config.toml
num_hidden_layers = 9
num_attention_heads = 3
head_dim = 64
hidden_act = "relu"
positions = "learned"
bias = "all"
tie_word_embeddings = true
optimizer = "soap_variant"
learning_rate = 0.00637
weight_decay = 0.093
warmup_steps = 200
schedule = "wsd"
Each number is 128 + 24 x the weight over its row's rms, rounded and kept within 0 to 255. Layers, rows and columns count from 0. Numbers have three digits each. The size before them is the row's rms in percent of the matrix's.

# layer 3 attention value, 192x192, rms 0.142, rows 99-141, columns 128-191
099:145117138143145116139089134150149150109157120132096144184149141103172145139156119111170152152087125159165153144108144100124126144112145154170132106078166136120132155119125085138142107099104117
099:150092161140164126190099126058113130128131091137130143159143142103164148133089096100121131121114137153131142188135092143129122125153119100140121127116135135157123125104103154117160151157132127
101:120097090154133139141133123133106147116147087124099117141142149143112107135088134153092139093132178101172114149132110122118144099127118156086139145146150123113114095102164151137153135164105113
095:122181146088135116116107146118120168120080129141112158146139158105126147136086132126141124121177100126138126095135126102169130141129115123140134113135135138130127120160130124117145170102117091
104:124136101120139154123136105166110092154114135186143139106174126130119114152124112161169084139168151178137145135136163105126167139163145127124155123119155111075156026110138114146104105093137134
103:091100135106102114131133152169132137104137167134169173161114126092139133131103153110156113113111149163127099182133197108119113134141148123112065131102134079101122148143137125109137167134133141
094:100104106115101128108159149096110130132138143122158186145133175125131126129130112140110134117107115093058107143137089081134104123098122120108120134117084146128133111131126148103111109104118090
107:119144179149137094109136093109147104130160136144150199089170115096142112134095153099097127127097116133097157156127158134109117122083153114164094150112097127133116110139173092127114113108111149
103:127121161162111141106096108117142167161131145142126111134148114125123118142110131131089114141118117107108092113120063154143179106099128151132127099111143094101141167163108116148145166142108128
107:113133094131142156135114107130090145180135139093117107126153121096115144125128152104118113167145108179074100135162100120146167117144118112156047128102137178134121110138140157134135116105130157
105:108093115118174168163154160104143136115160104087141109117158122133095101146134142137088141121181098118071120134083136170117116117139119156124083103127113121098126147155137192171101116112110094
095:102112153124183134131150147139146131142151110102107086135134094155113113161114110103095102089160122125154133124099137140116110161177101152120173127127106133150084132134133151134132124122125127
108:132102188070149104130118146175126129128124165120137169092093127146107143129122158137140142177134082156093150117099157172124118099115163145142128161169120139103138146148120087163144133137108131
090:082153132125111113131131136114104091100104113100117174153164104101150141123110156127100118140128114117132116141137098146091123116120135090163174091065134127133172159153111142136124105166152095
105:119133088178117148147121118142165151136134113149126104118173168105146110123141147133126130122131126137105110097104116134126119139091074136110137099116120139109126112132140147182121150119120127
092:148183119069124157123138101120134154162152102096166110136162126149128113145126163127113109117115131070158149136149099130109112138125099127133129105141156106162113119129120115162104123127111131
097:115093121185136096119119131153100159136147088109133098150113141133141176147124065123123161145135150125118143150120169097113125141129123153171104161147141161110158146148112102141116089172115101
093:122117146136129141138144118087140155136145144099074096142175079142122128104127128116098159114073101109100164138124094118108166151119086151125104136136176158189117136134114106120132127121147091
097:135141112114121096117155150117123125117110151102161107136061183159143143097111127162118145141102134095112090139116122132047151161113110137129114129142115127107115096124103116112141107132118144
087:113150131132099080147147126145123101096137122117127066103106091108158134070148100121146144124121119127109112171108150147097133170124123134167109176115134141108132113094098136125140134129139087
091:103112141106141087127112118131153090141120154110067140118111118137163075152134130135139091135164144133121115144119148114119120110164128127127103141072088136134161103073123148123114166136146145
108:144170114106110142164165115113111158131126099112115155139070120101153114153124126083080142130112172135107136120119134151179091129119158105110125118135131110112114148121146111147127127166114133
100:118107138162162099105120123111082111134119161109108130141078076144129104113125142147115150115120133106094129096118128117130145152139119132122111105128120148140143102133113183153080148152140133
098:181143118128130220118132135110077113116071131148141109109114130106111097168112177113109133125103160143147119111162120106105130117128108126134083115137143160142122114158103130112099113147118111
107:126111144144090117144159133085155150124107098121128116119142117140080151096131130131125137079102136121122132112083106118093112159078124140150140115139173121121094085118121095108144115108081128
101:155136148117141132166070119138115148100134165158169134146126134110111139131099169111137127141124153147174097142118141182145112130172169158155115138137084104125174130112112120140115161159175111
109:141145140156110128117097154100080128152150126126128133102121143115099080094099123191111138120152127107156071080110164134143106090121139083099100124119171133134190133130135141093116136150152108
086:116119132158131123112116146108122153143164099107130124112136119116140143104160122112171147135086146127132142133089115121152097113123097112135165155111145091133136149133123118120139074129142132
096:119100152172114173127132113160127151157189080135102103134121165063148109103136095096137132144099128129147099092128122092139156150131138104129085171144133124139111167109124120127179139137153128
104:145096142123115072096078159113128100127121147151137133126153110129145134123107130123102138132141096111146118109120120100131107131182081145151122159122135144162132147091147131146125119122136136
114:095136132109134137154146118121112127154094123148114104169177144121122107101151113137145183109132135110121107139153123110165115137094179130119116103117113144144116137101070110118156146142135146
102:151156102129154102114119129123135108119136094102149097120104120119143139133126134145149147194108120082147154123143141111126097112115128097122041164127111099102137108148108074091118107128145166
105:157149174153120111125101134132122149110151138128091140156126139125108134071110111102169116137110144104157103163152145112132129133133094171127149120147106093145187169126156148158121066109100098
112:142130117151111098105098060143111130146112128120107122101102137129069137153132077133148132131115158114113125154120120114117104094117182128150164150146117150129121108177102145148114110136141155
124:085101117131122128103126125151134148123115108128133103107150133117107155140125115130110108148169119157138161131136183137106135114121108134174162123114128140086068185188127134135186100126102125
114:114117145124126154145136102158088130126154132136101066097127130098090103121122106115136140116155146150100142108129106099139125098144125141192069145151119118142118148139206083151172138088112126
098:165123107131087131129150119154145121120097143122109060117113112192130105122163143129160177115167134143125146104083133110123120168123107119126079102148111143130073166111130093147150108134091155
112:121151139152226124130153099121172144113097154126104147138116121092117149112117086114113142139113137134130118121148145085128144116139153119130153161155090137111124154100123130141150139137146119
119:113121087159128123131082148145133105132113135131100104125143119115124100152125131160133141147150122107170137132165123140126128114194135152179104167137129144111120161141137109164115108143171148
102:109148157166112132083131113138154122118136059132089147165093175144103117120128057169148149135140123132138154124095119104136114119145157089157139129152154167160132064146116120142103112128130121
115:136133109143157160130182138104148147133124122125155094094119168109113137125094202147121152117149097096126139154152137123158136115104111192141099140081090128085153143159107129173113103137129136
108:120122129078150113100103111140145089122082134122161166094077128169128129135135125185119154102123128128177113058164136141133140114115127136116137127116157131162126107085138092129113132166153103
104:147166132108177129169163119123133135138113121125146190107148132125142126125104143127134145135140113093098121082120162125106149111126150125085160131119177101158171086101137142174147154130150136
# layer 3 attention output (transposed), 192x192, rms 0.134, rows 99-141, columns 128-191
088:137125140115126119132161122085130135112108141135085118133131163150151125123112137135060158161119150110156093107103116119107125142171142153140106138108129147142150143098080137126096120111185136
094:142113139150163131129107145153116110128121089114126129134109104124094121110133129101158138087125095142127106091117160162187140103114128118145122105178144154114094138140134060151135141146104110
096:142091151177136126127116113092168126149134087106133135088138174135153105118171113160119140154130136111126116090124108137111075181160147122115154162113135146105153147161145072124131111090131103
095:146075105119151101129151158122071151100148130158145121121177142037130160127132098143135148096123122115103099147158121156146139140150127181147117139111118136138195134142136114182121091164139142
104:116122108185111143125087103172141174125132131094153149161135146110114072075112147145121125071132151119108074141135138112106141142179113143137071119119157094103128130107123132164120118104113096
102:091106156158105172127164075115122125136123125114122135087130143130129137136100128098091147143130131111149150133134128103166142112069108168091105113103152134069150173108114117131156164142101148
096:160148157107080124151126112154183154144138153129118166144121139132136140147121119095182147133093140166139122089156135142154177165113142132094164148157142146140140169166158170143117114178090096
100:126105148128126160098115147105119130113124119122117128173119109153122109116120125141154124116110155168139117133097164122097134162156113114117123109128152110124144207140075115133147091099059087
100:113152130103160164157147163163159119129127137136093127109129129119142140088150133111121102122151143144142117127143144100149158086118133159149083137121140148095155103160156129161092127075118122
099:139126135121086187119105137084097122115105141153164124137106191131151066155096118161145078144128142173126148142147096138112103146094117156152124124115150130121152090110154101123121147159123106
099:154097106118129129080123117133132127172141148141120096114154124145092133125110196173156154150130116155141172126155116113151072145082132166146124176128089126165193120125126152136139087137115128
094:090131116128163113131116111160130159132140142095174103121120110122134138139143135139106080099108146126191155060100126093126116090156137125130159124106132115136153168141185103139140133126094135
102:094100155133136188133119140137126139153154167114143121121147144148144126113118136124125137137150149121127099180157142134147136142125103091107101110123097097143160155095105158112139102095118148
089:111130150113104115127156105097091130113116099157140105179190127132097142095131144153119148120082132148118099113168081108130166120104114139169137124134138107121126098105160116188155090106136153
103:073172111134082164149128140127143149059147158167159108139163166080170167105080162123133133150138103118130129131132169135101093135123120160153110105106090089147119110102128106143141131105123130
084:101084142134077152078167183164149124130122170143103121102102135151149149081129119135113132118124116126120144125082109096095096158131143124146104123146103114101115093107143126094085130135166131
093:128147131121095150138124068139114128145150156138118118129108175123099152128159142129080132090120136125105081099120122142115075117130122147134138091140124121125190144153085132127121142143176124
090:175130172111100157091128126150120155098154140104118157112141137109131095150110165140131111149157120154134151140121133096124150119098101132140145160114105127139130132136134133168107123124166099
095:121061137136085148143107092124150173126118150116132106111120137158113172165139160149139158118142149103085154119135138135159160136125103128097165085106152119139124138141163135141172124110113143
085:120094156143124115139134139111107103096100113145145146128157130143133122158133145118123149190123133109091082133135127150153123131127112125138113106149129178156128096115131139087159111121152150
086:145170128156126118110124128132135123137097144076152134104154111128122073123122148158137077126131127123126106157099132120133142138143108132085138103122131111158163095102106125122115085154110114
101:142103129143123092103138132127124122123105157152109143125127105200123141130097127145106144148129141181147162141119159143143157113119139132158096135079138100066156104141122091140096152093141104
098:144145131120125098124106111111156129107133167111148127148141114166119133113099132157148089110133057096119141105119160163112114128120122129125100147115128116163132118141115150163092139148111167
087:097128134128106113157101093145120115144081139094112140109126120163128084152109092129140111114122107159131136128097115108115156155127106113142134169138139120110119149115113112117093112085066147
101:095098163120102132095144112113135157146103111140096145163138095107063150111159128115150158108125113094091143087098142095165083082122149130127125127116070128124102124137120103105179118082106127
096:088109130137174133131146155089146127106142096077137159137124110111113070164112123178094139164123149084167165123128163178137132167107151121115131140116161141153136095144066137147113101137129140
106:138117127110114089138166133103141124146090131088174120127131148122175157122153120131118121134106130115106131119127149156161141152074133158130105130144093155060140175143164104092134133157114102
087:164097130132149095111100122105130172118128127141119145151112159122109146094151070179100180148106137142141161140157118136087121087116078116134138118136079107097137145116120125174149107104136124
091:094159110142133157121158091139112137116102117141109145115123126135083125138129093095127132117125122132111117089137149150098178093132111148146126122096108175116082133127104144151101140145137120
100:148078129092145162151115102123151114145095125149115114106087092150100104160146134141094116124132127184097130148120123137146167114094184158152127099133128124120121156176121152134091116160092181
096:177129137130137075091127123155138143122175142131119148110116107122121154160142146132107098153091124163167148096126113140112114112168127122115104158147110072110158116123122138155078137162137100
097:118142120133089106118126114120118133154128136167096210128152155120165090146127095104130101077147119159126099129127138131125168158123106147122144117152119152151145119178128134150100142151107101
100:118123143124127101161151088152130105134094107104115126128112097166100176151141147110124149095127100089150141120120128108173150136124157111117141126088135152097111109139120122110105179116126202
107:090114168128124120152126101112163110135112154109142123118152107145195118103144143112117128160115136124149135164141147127155141086085087163096082125098148120105138127092117115120135131078124123
107:121124135125115132156109121100124107123119175142135157122105164126150104113136116120094144123105148132090108141145102133114120110097083167093137140161140139136144095125091139080109156129123161
104:157161123096112087117118144117182086152105116102137137139123108166145155169108122169150082161137127071117138145142153144135107147141111090114125129125146162121154154101092188151096111122135132
095:073103131082158149135076116104117161113146129129135148134110121105128091110109103148130099148116125137126149086140140162115117101120168111096165132143156113135162102129087133087122155110132114
100:110156167108057189130145142123111143141100139087152085093169146144135117140123204157106160158124117133118102151140126113159135137158150161124137107106149134108130092118141112140139111176180151
106:122124195109122117113159152126097145155122104134173174132120124133148158120126115078132129134105133120077115116122125108132167152096111095099122131131131169115160169137107137120180164134098120
096:097124094137114137147125110143173149110111160108158118115136134120142136100163154106134137135146111135153116115139183175139130132108083124077113136113105084119127137121119141147148130143143145
101:112149114134103086121118136121103107114152098151122107111116107150124155174154095105182145112113142166142121097117138151097133150132113070090128124133148154172070113124118159095134142152093123
098:165114136106119116115121123103089167131142100113159113099120123144130109126111119106130118122162089111091117155117115122088135115156120118114103123096126115119101156119114146125209155128089167
092:088155133103128150083146143166117128134133093146096132112138102135119115146141144158146132133119127106106144127124137137092148166122137103158095150112086144144106166149098141128173111138104083
# layer 3 attention query, 192x192, rms 0.185, rows 128-191, columns 128-191
092:123145117126152085150112112114123115155130114170116121118139074119118115129123119158090161149147077123110114171130117130144144123170124124106141102112160133130157127168121102121100099086130108
089:138133137126116121151124106079134096112154152130128136138136147148159161150134130183112140142123111159110183121138099135125131093094136135147085090114115144139135110124111148133177095153135128
083:137136132094118129115091144118104167118153140156151115104127055117134150141152117139141103131137154133132150078108139176114149205160142136111148115146118107118085145141083101131158126100161122
090:152110142156111116097131092143136111111099083105156108130143145204087124123095139174126146113113163121121130112099153115115093094152181100140157103109146134164116152165155149159130098116148152
090:085145128109082128076216119119141102166163117141121076145152141145115136137125137154117120103140126159136109119088175139153111167115148127091102125096124143144155085115109136150123128143082125
081:146186160156165097138149136155158142113120135148147148134130121155140127162168129116156149152176097135087159121132142125087097110137091150148093082083140135145144111121131114161111119094121121
079:131157132118094107080137156133151092172141089113127116165151118171141085184123152104099115148162119096121129133141098104090146160099145118094107141088108122135140089131081132150155086121162132
084:088144102118128116098108085102141146159126100179083144131128128136141109118129143132117128111190107140133174099111148146111142123117150113152076093141138151083133119117153155138156150140154111
092:142127179097122110109140147167084099104106098078162156082147166130126164133080135103154120114115132099120102138164129126087129142125157134116127157102167083126129109095109164137153122114142112
086:126121117125138122159138127102104109152184094124116117129153068109092081138131155133086122173151099164143129108107159111137093116141109139148109098116147124117126141123097149175098142167134119
085:105149116145109109170144126122165163090106127129129166102120129132141108136116098077130086122141107133109153137119138065155147108069123135178119119096079153114150128115164122111169122123129152
087:169172113120120165130123123147118124103149170108127110072120141157141130143102139110074106140136133124123084133132167147121111123094123143123104164089095144170120154139116114117113070148149113
084:130129118077162095105141116098128124143161145106155128084198171157115096133121138147109119136120114104117129072144146142115127159139134171101107144120138135113157125141125116159133128137149106
084:093119182122130094146123149126120112131096123118089116100112104120129187119148100129103179159116115125099118125137150114157155108120160114096083142122163122049095121158174133148137171120119151
094:131178106159140119143161142137140092140105152150128112120127141118123148130090132091125142111120125160143143122143159128131118150122173187132134137113131134079138152159147143128086131075115137
091:119138104111112107162119152130104112113116145187130107117137134133110102104135162111130138171116127116117115143151090096139101146123129110081131154123114141147094106141138171120182135103121118
085:120156089141141145119146157090125149084108113121081106155095092159120142139104141138136135109093103148081146177123126161150148150144135122090108176157133130112125089114117120167121155127170091
090:126127140115149121124105149110136104133130108128115172150147090132127145144131112074140144114131135102125119149156125123140133162139134184131115097126143155181190100151156145139137123175122099
086:142120146120134132125143124137126138112122128123098115139117120152140130165167167099175132100134095130110111126122155150154137083113131141095105132158126135126094128168122072151125111119146138
076:155139121131106150131085185082150098160130157108147097094154132146122118146084154108118118150110115119134106118135158125124143076113116114109140112121088138161123153138130138147130126111148134
091:079121111111155135097098163142121127131131159114108148126090105106119121124135149148117140155093175150105112112112078113122136128137143145174080086063114129112102166150149126110121111135139107
081:119108136134136080160128132127103120139081095071136140104155131092119100106146180118126138127145135149131116135110149121173146112138112044115136100126144144131123119110105118119106133093102149
087:101150174107120120184100120129114112116108119177106201128126114090139177153149125169121108122146131151120125063115137128118114114124104121102174142140119134139129153120112127139077099128127118
085:130098118139115086135109143161155097112113132096137143112121135117125132136168112172145140157109105108156133153141133056177160129138150159141123139124126107092120085112155090077116115091144109
094:151119110102122096115102146163142108153100099197140114092119157154135075106085159147148112111127129114145167101126132115149122134181128169110159128135120116120128109100122114088084113155133095
081:143124065104121121133122132119124138144106082161159150120176157155114124140145120115114123089125111115119123099119099115137115137115155174111142160172128175116099140110093125103109115152126131
097:071110141129107144170117127135082134120128172084156118095119156099127176061142132130136112117133143153167123136166122083151117107132132114171081146182114161133124154130136130124124109107149160
092:139152111123163117103094137140125114119161116148131122078140133131122106140107066141114116151107118140120123173130155151116071109144123134106059147168172119160168113136118145102161138093136124
087:132122136148139136108135112102106111135092129131124116161153163132096123203125154136145133153151111147147106109123086165134128081141109122110158114102111145101114139145124110166159106118132086
084:148135102123111113156138099115165137117140138135182111130154170143125148162153163123145144118168097100143140153094118113125156130173143141103135091098103137150138123139132122175110055124121144
084:104159178136047156136145159129105142147092097151151078114117132144116107099123125115139137118125110135161164149134126091160165123099122104150150124111094130142135171132105141075165131142095108
078:122131170156156118098125128106142098106120100137132118156141100147139103109119108100177117143121114167123107144128148172147135136145143152125154098131148119138140154127126151130118136091148119
096:122130148089113087139137120112131121142172134108090104119106144162115159121113132148167127105157090072115167144157115166153116149117158118073113066158118173168137078069109149134109081151146126
098:169113101092126091164135091130130125137153113126129134145129141099119154150114128169102125080181110172105116097161166133150104120192154141113146132140125143119106155170137119147139165129111151
091:118140140127142084111106125131112109065168130187113113131120156108141109149153105124128113169101135077089134143124117124153168138133137181075132141100128145126108108092131136110108086149141106
095:137132100127145141137096162101138119123077106111166152131152125106147128112151126106124107168144141130150084111119139139129094142106139154164131132090104129131107127099133128123098120125100100
090:148131150152155107133064153137148134142146148140079099132124127099168125140165153086141131122157107139112117165114163138130125127098144149139117110103134109146165161124143116128105062073131114
083:148128096131105136149134129163107143137071135135095140117131111132125123078138084148052137111130146182156135154119117130122141137129183106078172122125107112114128146151146105100102183138109124
082:119096171101112138128130108111132155132068112087151138153145113137149120103156133119130140109098123115116154155121124124149118161102125157153142169150146127152135124122158120139121108106133144
086:120182127100070182128095125133129136139162111102125128109159150163156107099135123108091126115109126127149152091125139173101133170139119128121137095135083122160150116161141132132144124157141094
084:142146085141150083129107145138156101137146115142120123171192155140119118136099119133174108136145124114145183124137172184123116108139091143110126088098103152156146149115157098102086104097153112
087:139099133153175136162140170159098094121112121057144144104123111161096143081144141128105115115129100096157115078143112138141109147156123098126111139132127154100150096128127130121157123130121150
086:152095122125122101134177127117155119130145122136140131108124101057139105093150162156107109129119150126116131128138113137114132115107110121179151105144099130080131135133094126129087119137158093
085:135156164134145070130110144111141154122116144133165151173135158155090137153130114122179108099115104110123137119100105125098161157157123106104121127101110137134094168130128147139162132135135121
091:104090158101158117129148142163106140122168148123155095138094107061143180113150128093125132178124101141166126156097116148156147070133126134154106120134151110128162143135096110109130156130080125
092:128084135167136116134113092105120114144154139129142137196121133115102136121151089145095111139088120115133104156129121136122146164148177126128107158108127161136119138192127075149128141114090122
084:122127096105159130108165136141092127142123112144122140111088085143098153142093124122079133146073074125133137144130126117149115169141156110086129123164170135169139130135116135144151153142125129
094:106107164138113120132095139142166126100098094129092134118164152169138138161119131076124119139125126116168135127138119129117117164154124146122110141148098107150148133155096125122134103183162094
088:145130097157135122119131180133100117097145128152087131150125148112155134147141102128118147120127127147168157131076121139124100145133113109174143164169126111088101107093106134165111104090132112
090:136173116095140140129140130121104144108186107131122132133134101100082187094145128128152152173113136152113163106162089093126185183151125093137090166135100110102128124118123138118169155149163120
080:120135128105118134135107149163156121130115135147169104143143121101133161132107116125178136163132159087105095090114128138143142165148100090127139133119155128077120163149124113154117133095131109
087:130150161099139106149098120143118140111127170120137113104118126128166092111144163131125147162093116143159080182169156146110131148135121145151141171125121135162134127140075116151140115101090129
088:137153138139155168076119130134133133080155114166135132092132135133150108164089159134136132115126140095162131160139140091171151128101122152099116133127110143142113137128111192124112099100081092
083:145106161136104077159142149170159096146138163102131147075123137143160175093135140097121116097124103145158135156125157145152095144113163130108107130153119114146140166139082125097093140138149085
079:203114146166148088094154116114142114128157124097088158122101106090111115098159116090134111095137111120124117104131110086120137105143153092171166149157096120126153139127086117119097143104120129
090:123113140132124146164150125097127172155113159128132145163135153132089118106103104141166123132174132117112115132123169084137148126110118101158120131109065086133136113117119154111161169141094128
092:130084138112130105086138122118179152108119092133146161111149085122144107123174170111137111146140127121123115171152136106136144090096146097133094147164108144140126097163090162114123091127112091
091:119160113185144104123142112149116139142115144099099124084137080142111122128159130126121123082105136131187126110108119131139137105135136109143132114144140115133113102117117093086116147140114132
090:152153123136096154101157139182178154104135131163123120098130119142136128089137151119131132140140136106088093124163163113138085137114149174117165113116077082133088137163112137103137117149134136
086:141131095168166157154122114121117139106151137161120093146095109071090098095141088083127157127125129090117119116117145163144123150117115120111146146142141136124144171151119118140103145110107111
089:162144109128129135108105101090169127144120173106135127136166168141194105099117090141165121098126139156125130135127143120115128103073082115123143130104160177130089092112110116132129108133127148
089:112114143123098170135095112179124104109146122042135122139143167127128137137100150059160152138126164140139112100081128149133135155176139149105164161128101134128130131121108129133133178119112141
086:132120144117163117127178121096172092125175116103098204149093102135097074139146115150142135131136164126149144118197134125132162161168147118092137156170168163072137139114093178100111118102101104
084:138148109077133117121127141117145125114135114144113133105155116105129101131132143142138103123149157097117132130130169118127101112144121077101112116147124108114172114149131119158141138149158111
# layer 3 attention key, 192x192, rms 0.177, rows 128-191, columns 128-191
088:126113110105152106164108132106128107130142125155146113130122087101082079103121131176130154126120128118128131123177122102122131113162145099158117085127154125112093157145144122114143138125110108
098:085163115106096131164150085126148082134111136131131112132133131118153113155162169151158156142157109110161134120110159086124131109121072121104123128116140192092134109145142128155120135096131127
090:111132139082150108132072113126152168139151101146131117132143169177103130132182167095100116114107134118122170113123155129077105112143111115133135168140121144142120138169087118162114136154158121
093:202148119104121135137059161147106122114136136097123190136101106181109116140121120112138149150144094112112137140138101136165112146144132104147086142079122110145106120140134151121106076083163131
088:121148106134132134141144128129155136129150117154149088111155143133154117140085117116113146139147108135137114152125125152105131124135123162110069101088126157148131123121153116127108093087105068
091:124162137197160143090139106118105120130177132124147131102138134131134163139133119160120145100100119146135164122124096172130084114122147158102099145104127136114117126186158111158118128121123139
082:132119128105161120114119171147108139132126122163133164118164122171135110156134138143110145137164146100141100116110126142117125143119172138145108104144130099109104143146138138148131081134142110
087:116134112151135137129133149134120189058133150174127113127117123121105091176102149158118101159174119144096106081153149100133094125117156142125154150115145147133085120110103105152144129126130122
101:095122148109156108122172121163159141134106149127126169151145130146140159134104102122164133154122149123113099090100101114140088147117172079110154136135114145090147146104138158140139201127126096
093:165162128123115164169142145138117115138125146141110159093123126154107075114138204183113098140147100112145116160159130181128112109139105148143122132114158175139135133119091129111105097104119139
090:140116096122149160125154176165116146147123104126109082109149111116122143098094144105131154096153139142151173136135098122139119088115103161113086113109149112154101149165148114153138141139115124
094:120114152120109149134152153164128149114155144115137166129085139167125108166105129102097140078102077106119118154122158143092134137137124155130113132106093144191103121139127136145115085127100150
096:098121154159151133128139095131131151168143129096103121110141112165120124140122116115156108130112138122167145134135109139098124144115113138066121164058162123132097137134169139130158133150177080
086:167072089124130093125180119152149116171108107128126129158133132115091146127091135132160154093081116132130162134120115103174158128109098112138193118131115146107155139137145137125163160084091129
095:192136121165169139146091112123094101149127136128101085117141096177100117148091169105113182076117108138150104115117142125100111104120139146151118144123130122169118108118134159145148121078155117
092:132110103132166104111151079093138118136150122127105153134108124128140104172094098158135138106100134113169107131170118107142137141155132123160125141151148147133152133100147100131119113146092148
088:151140138136151102123151099155152117157181147141142145093154140119131082138107098145134159138138156146149088112121137165114129119133142137067083103103100103119089135134097132128195116107116107
093:145128124124129150113135133131133119159113117179162124068189128119149112163125087125133158132126131172122136110106104114078128156157107109119145122053127115120117120155133159142091137134125137
087:138148118088145150115120122119116139109132063133120107108124155105071180115149129116110119139125148148110098120130132131106114096119120148150133094149133110133126113125144135133124144123092103
083:098164146158102135135129081130154110115163122128135120118159113111163101111135085109143104157157106130148140134082178147137119120143090147128146135136115116146163114112151135130160166113143154
098:090077103137117153125157142139099108141093117114111130150113126108105095122145117131156129157143145102159139158147112133108130153108141149175125154150122128108116144170140108106128127102102118
085:130103110133128161153165118111139117145113094086126154107125103123138093117122118144106152130120141123162149151116100119091087096141163160129134094158134095124126113140116132108181152087139147
094:135132117119113109115089111128114122118160103153121141108100112125072114121182147121141137102130142159087122135122109137123170137149167117131112125101126168137101131132127157144078110164140114
089:131086118132137115150167072134140135115145122068132125146104118139115121086125103158123153139145120117202159135107147072150151115134150120175144127110107134113141125135137158142123128160130134
096:123103081133156122125143102133112135105129104169157166145142113126116114103120061119128111160091117159160152140163099092112166119103129123170157161142171121157157137115122096093123129134130085
089:132128118133142091130174145100116092081096108154137181112128137129111112124109095107130137083131159140122140119177139143138129195150160113151175146106148125132123095138157153126093102151153087
101:082121151156148154129112122118121164099108126121114128114108165152131160145180111114138105095103121111152128132124114123121145118118112108124152113135130151136146121131146128126131091148079178
088:101122185141136127152096131152142102133142108132080093156123083148117131120118135142144182143151132092120153131151142151121157152164096148134158121152113162170147131119135091129137116139158105
088:147124140123127124138163133125105145137136103111114095104148174162157127127151155094120182129150125170131128144078172108141182131122138101129125126133114111143128111118159140130091070081165105
095:172122135137114133135120108136129116123146118140135129178106105112135131087066133153084123138191118147120133151147163116145158128122139186156107182145124141134119132129118134136130152123090115
086:148113134143137123134175100118123111110144128139109158131140133127154093135135116133135156118112119107144182150132116075104125114114111171119101156167142103171123125136091137083110110101139137
085:157104147135156158146119144145144098159109108085177148125142151155144158121107151117120143100129087119064109093118147150159135132136126107130116105104171127106107153090152137161131113128160109
097:174147159157127095143149146132090124135154101151126139147141129160147102175166136108088157100139146155174145147097107131100104130144100102097109153137098142146143116156159125157130107084139117
102:130142097137116078173093114144148145163114147144101104121117128155110125116159114170113094072116103156143127112116132109091104143108122110128162101113139159122144135108132134165102130180166162
087:182102104170132108110142111160128180099124120144089119130121116138130112125126168155126138167122082139122132156123125112120160113136107114162134125158082100183101157137098121142120159140133067
094:135149159133105154162156108111066104106146073145143142119174145144130129099153148088128164122127114094120138134145113110135120091139142131112139111077121151094060143154141142105105129125134159
091:126110117127120164131111101108124130123133123127111085119094106111110157120115111141122126124139110140162178100121109153144125086108115116139130130153127138167114142120130139134129106134108118
087:140128111102105101111170096132165150095128108120174107163092138113108127164097092118099083097108137107112122132103162099131143174115152151142128080140099147113073165127098069118101138138158172
082:163114169156153139093160112157108099102157114066159088079142150149135090127164148095099147102114140173142129114124103137127134123113122112124119152116107117097151077132127139138171146178108129
094:090166152161112101136101096146109077165134141131139131124111101107107138166149107123178149080144122165132123108130110174113151145163113150111109152133112112116157123132132153130094145138086106
088:126166147165104143097152115148095104146150107113172093149124111111140143129134128134117118126113111101127140102145146148141104107156194181079109143116122108114147129110130140141112139137130091
087:161138167103131112090154174077128120180100136067102152122123097135146103140105168094135147165124138110136134159125152130127125144114149176116158153183120115100093152138149124107142195147158138
090:153130160123157165106120164138116120091135120100158153103124113149132084129164124153149059120170153120112156098137122095156131103126155126093127173138162180152117124100149119087141123143091147
090:116146136095123097091149115143070158126128075127150098153176117102147089153107104149098127126111124141164123123131119140157152187190124135080157123154156104102105140111130133139120136100138089
091:116137081122104166183107143110146115116133127128167121150132136124125143102119151150122153114104120145087122138144107113112116133147063127130141099161121114107106126145141162118092143119118179
093:126169090109117139118118099140105108154132101111158096166102146093117135090152148140131124119153175147122158154122141144129107116086087146112148101128128107099132145102119115087092095118094148
088:135095138122113100109095116137132115142101111099170149095149174128103164169102143139144146145146158096080114118112131174132130163098088097176169156138107159149062125102108090131136143144125165
098:154112118131102136134105105143136166116117153134127133084132120110119120141162164103109149132114148116147172094177113143093138157174145137144169133126112093125093125135135131103115102161147100
087:112120133146167104130152122153076146104124057122143109134123181172127136115143148143137152138118139107102148117150122153155083192132152125138130101166138166157163149096145142089135056145104118
098:102120119161160081112088118102108130165166093140134151160153149097144134156126144130124109115129156138155133129125127116143135140133109176111159142151083066095165091128153089155168134134167147
090:149103123070152160119126092120132119099129099170110136103109154139100140119115124140153096174102146103087127157121153101113131070111149161110150147112164116107139139089065173123107170155128100
092:089132156174120107156180128141141120130155157120138107136144158172102127097132121108148158133084159121143109123137083149137134131112082127116115116141173116123089137147166180111131091151113110
089:137094168139139159112153103155139113121114189138071080156122147149110142142113118142121202118097108113143125140127093118118131141145147123125141124110105120149159123155101108130120117118131117
087:115140147156118151095119103125108117099109128104090114128115100143137157137154118142136121139151133120114153106141139142116160087163102140101105070125113141125138157123133112092060166159125104
084:122075111128135098138048158144155130148079116129134179105084102146180115090196140074137121137058148156147135125145184113153119099124147148073133128161142133122121153109113107097096154095102118
095:125111153109135106143163156137126129138119115120084115101141150107103139100141163140115074162144104116080103117139126111136112135124120134099128137158159109121128123112117091161129156086142153
096:137125120177089139147106124150127143108118141110118152113103115141141113113114130125069153171129127100109106158136101095142147127141146088178105145054128129098132133138140100139150156179092092
095:107105152107118113133117135136170178113153134108166151147119171159116116095143094135157119096143130144118130093126153134140086122113137138074143123148113171097089121140143120092096160167170152
092:094173133141153120174111091111171139104110155126101115123133151078098098171120104120124152132152119116102150122109113126123178136117119133090130148163151131134127100115131117119121119128109107
090:093173122124137144125089099101159120157135121136117177139089132119133115138134151124118112113120129140084139111126126150114169130152075130128123126171076102103112119098133149142111105128091176
089:113147161124131137142127135122144143170136095104135146114109094120162137138105114090137099138172105123124144151128128096104117093096119133105110146112140123121160129130135133142118116100080104
093:142162134120127157083122103132140154118131074084123124146133146145115165096173120128125101089133139137138126100117173138151092121113134164123138124161119073136144157097146101101138130090143097
091:158087141099120109121169134142135140152111132096118187137119114119155103102115114108114112128153139125174100118138106151142138136154122155132175145121131161069127167133123151117101137098100165
085:118111155172155125141126128107156111133158116084137120130140135115136085148126136129124073148163115174134131124165084158100140131159165141088127080102129114122099117136153106136118112155142160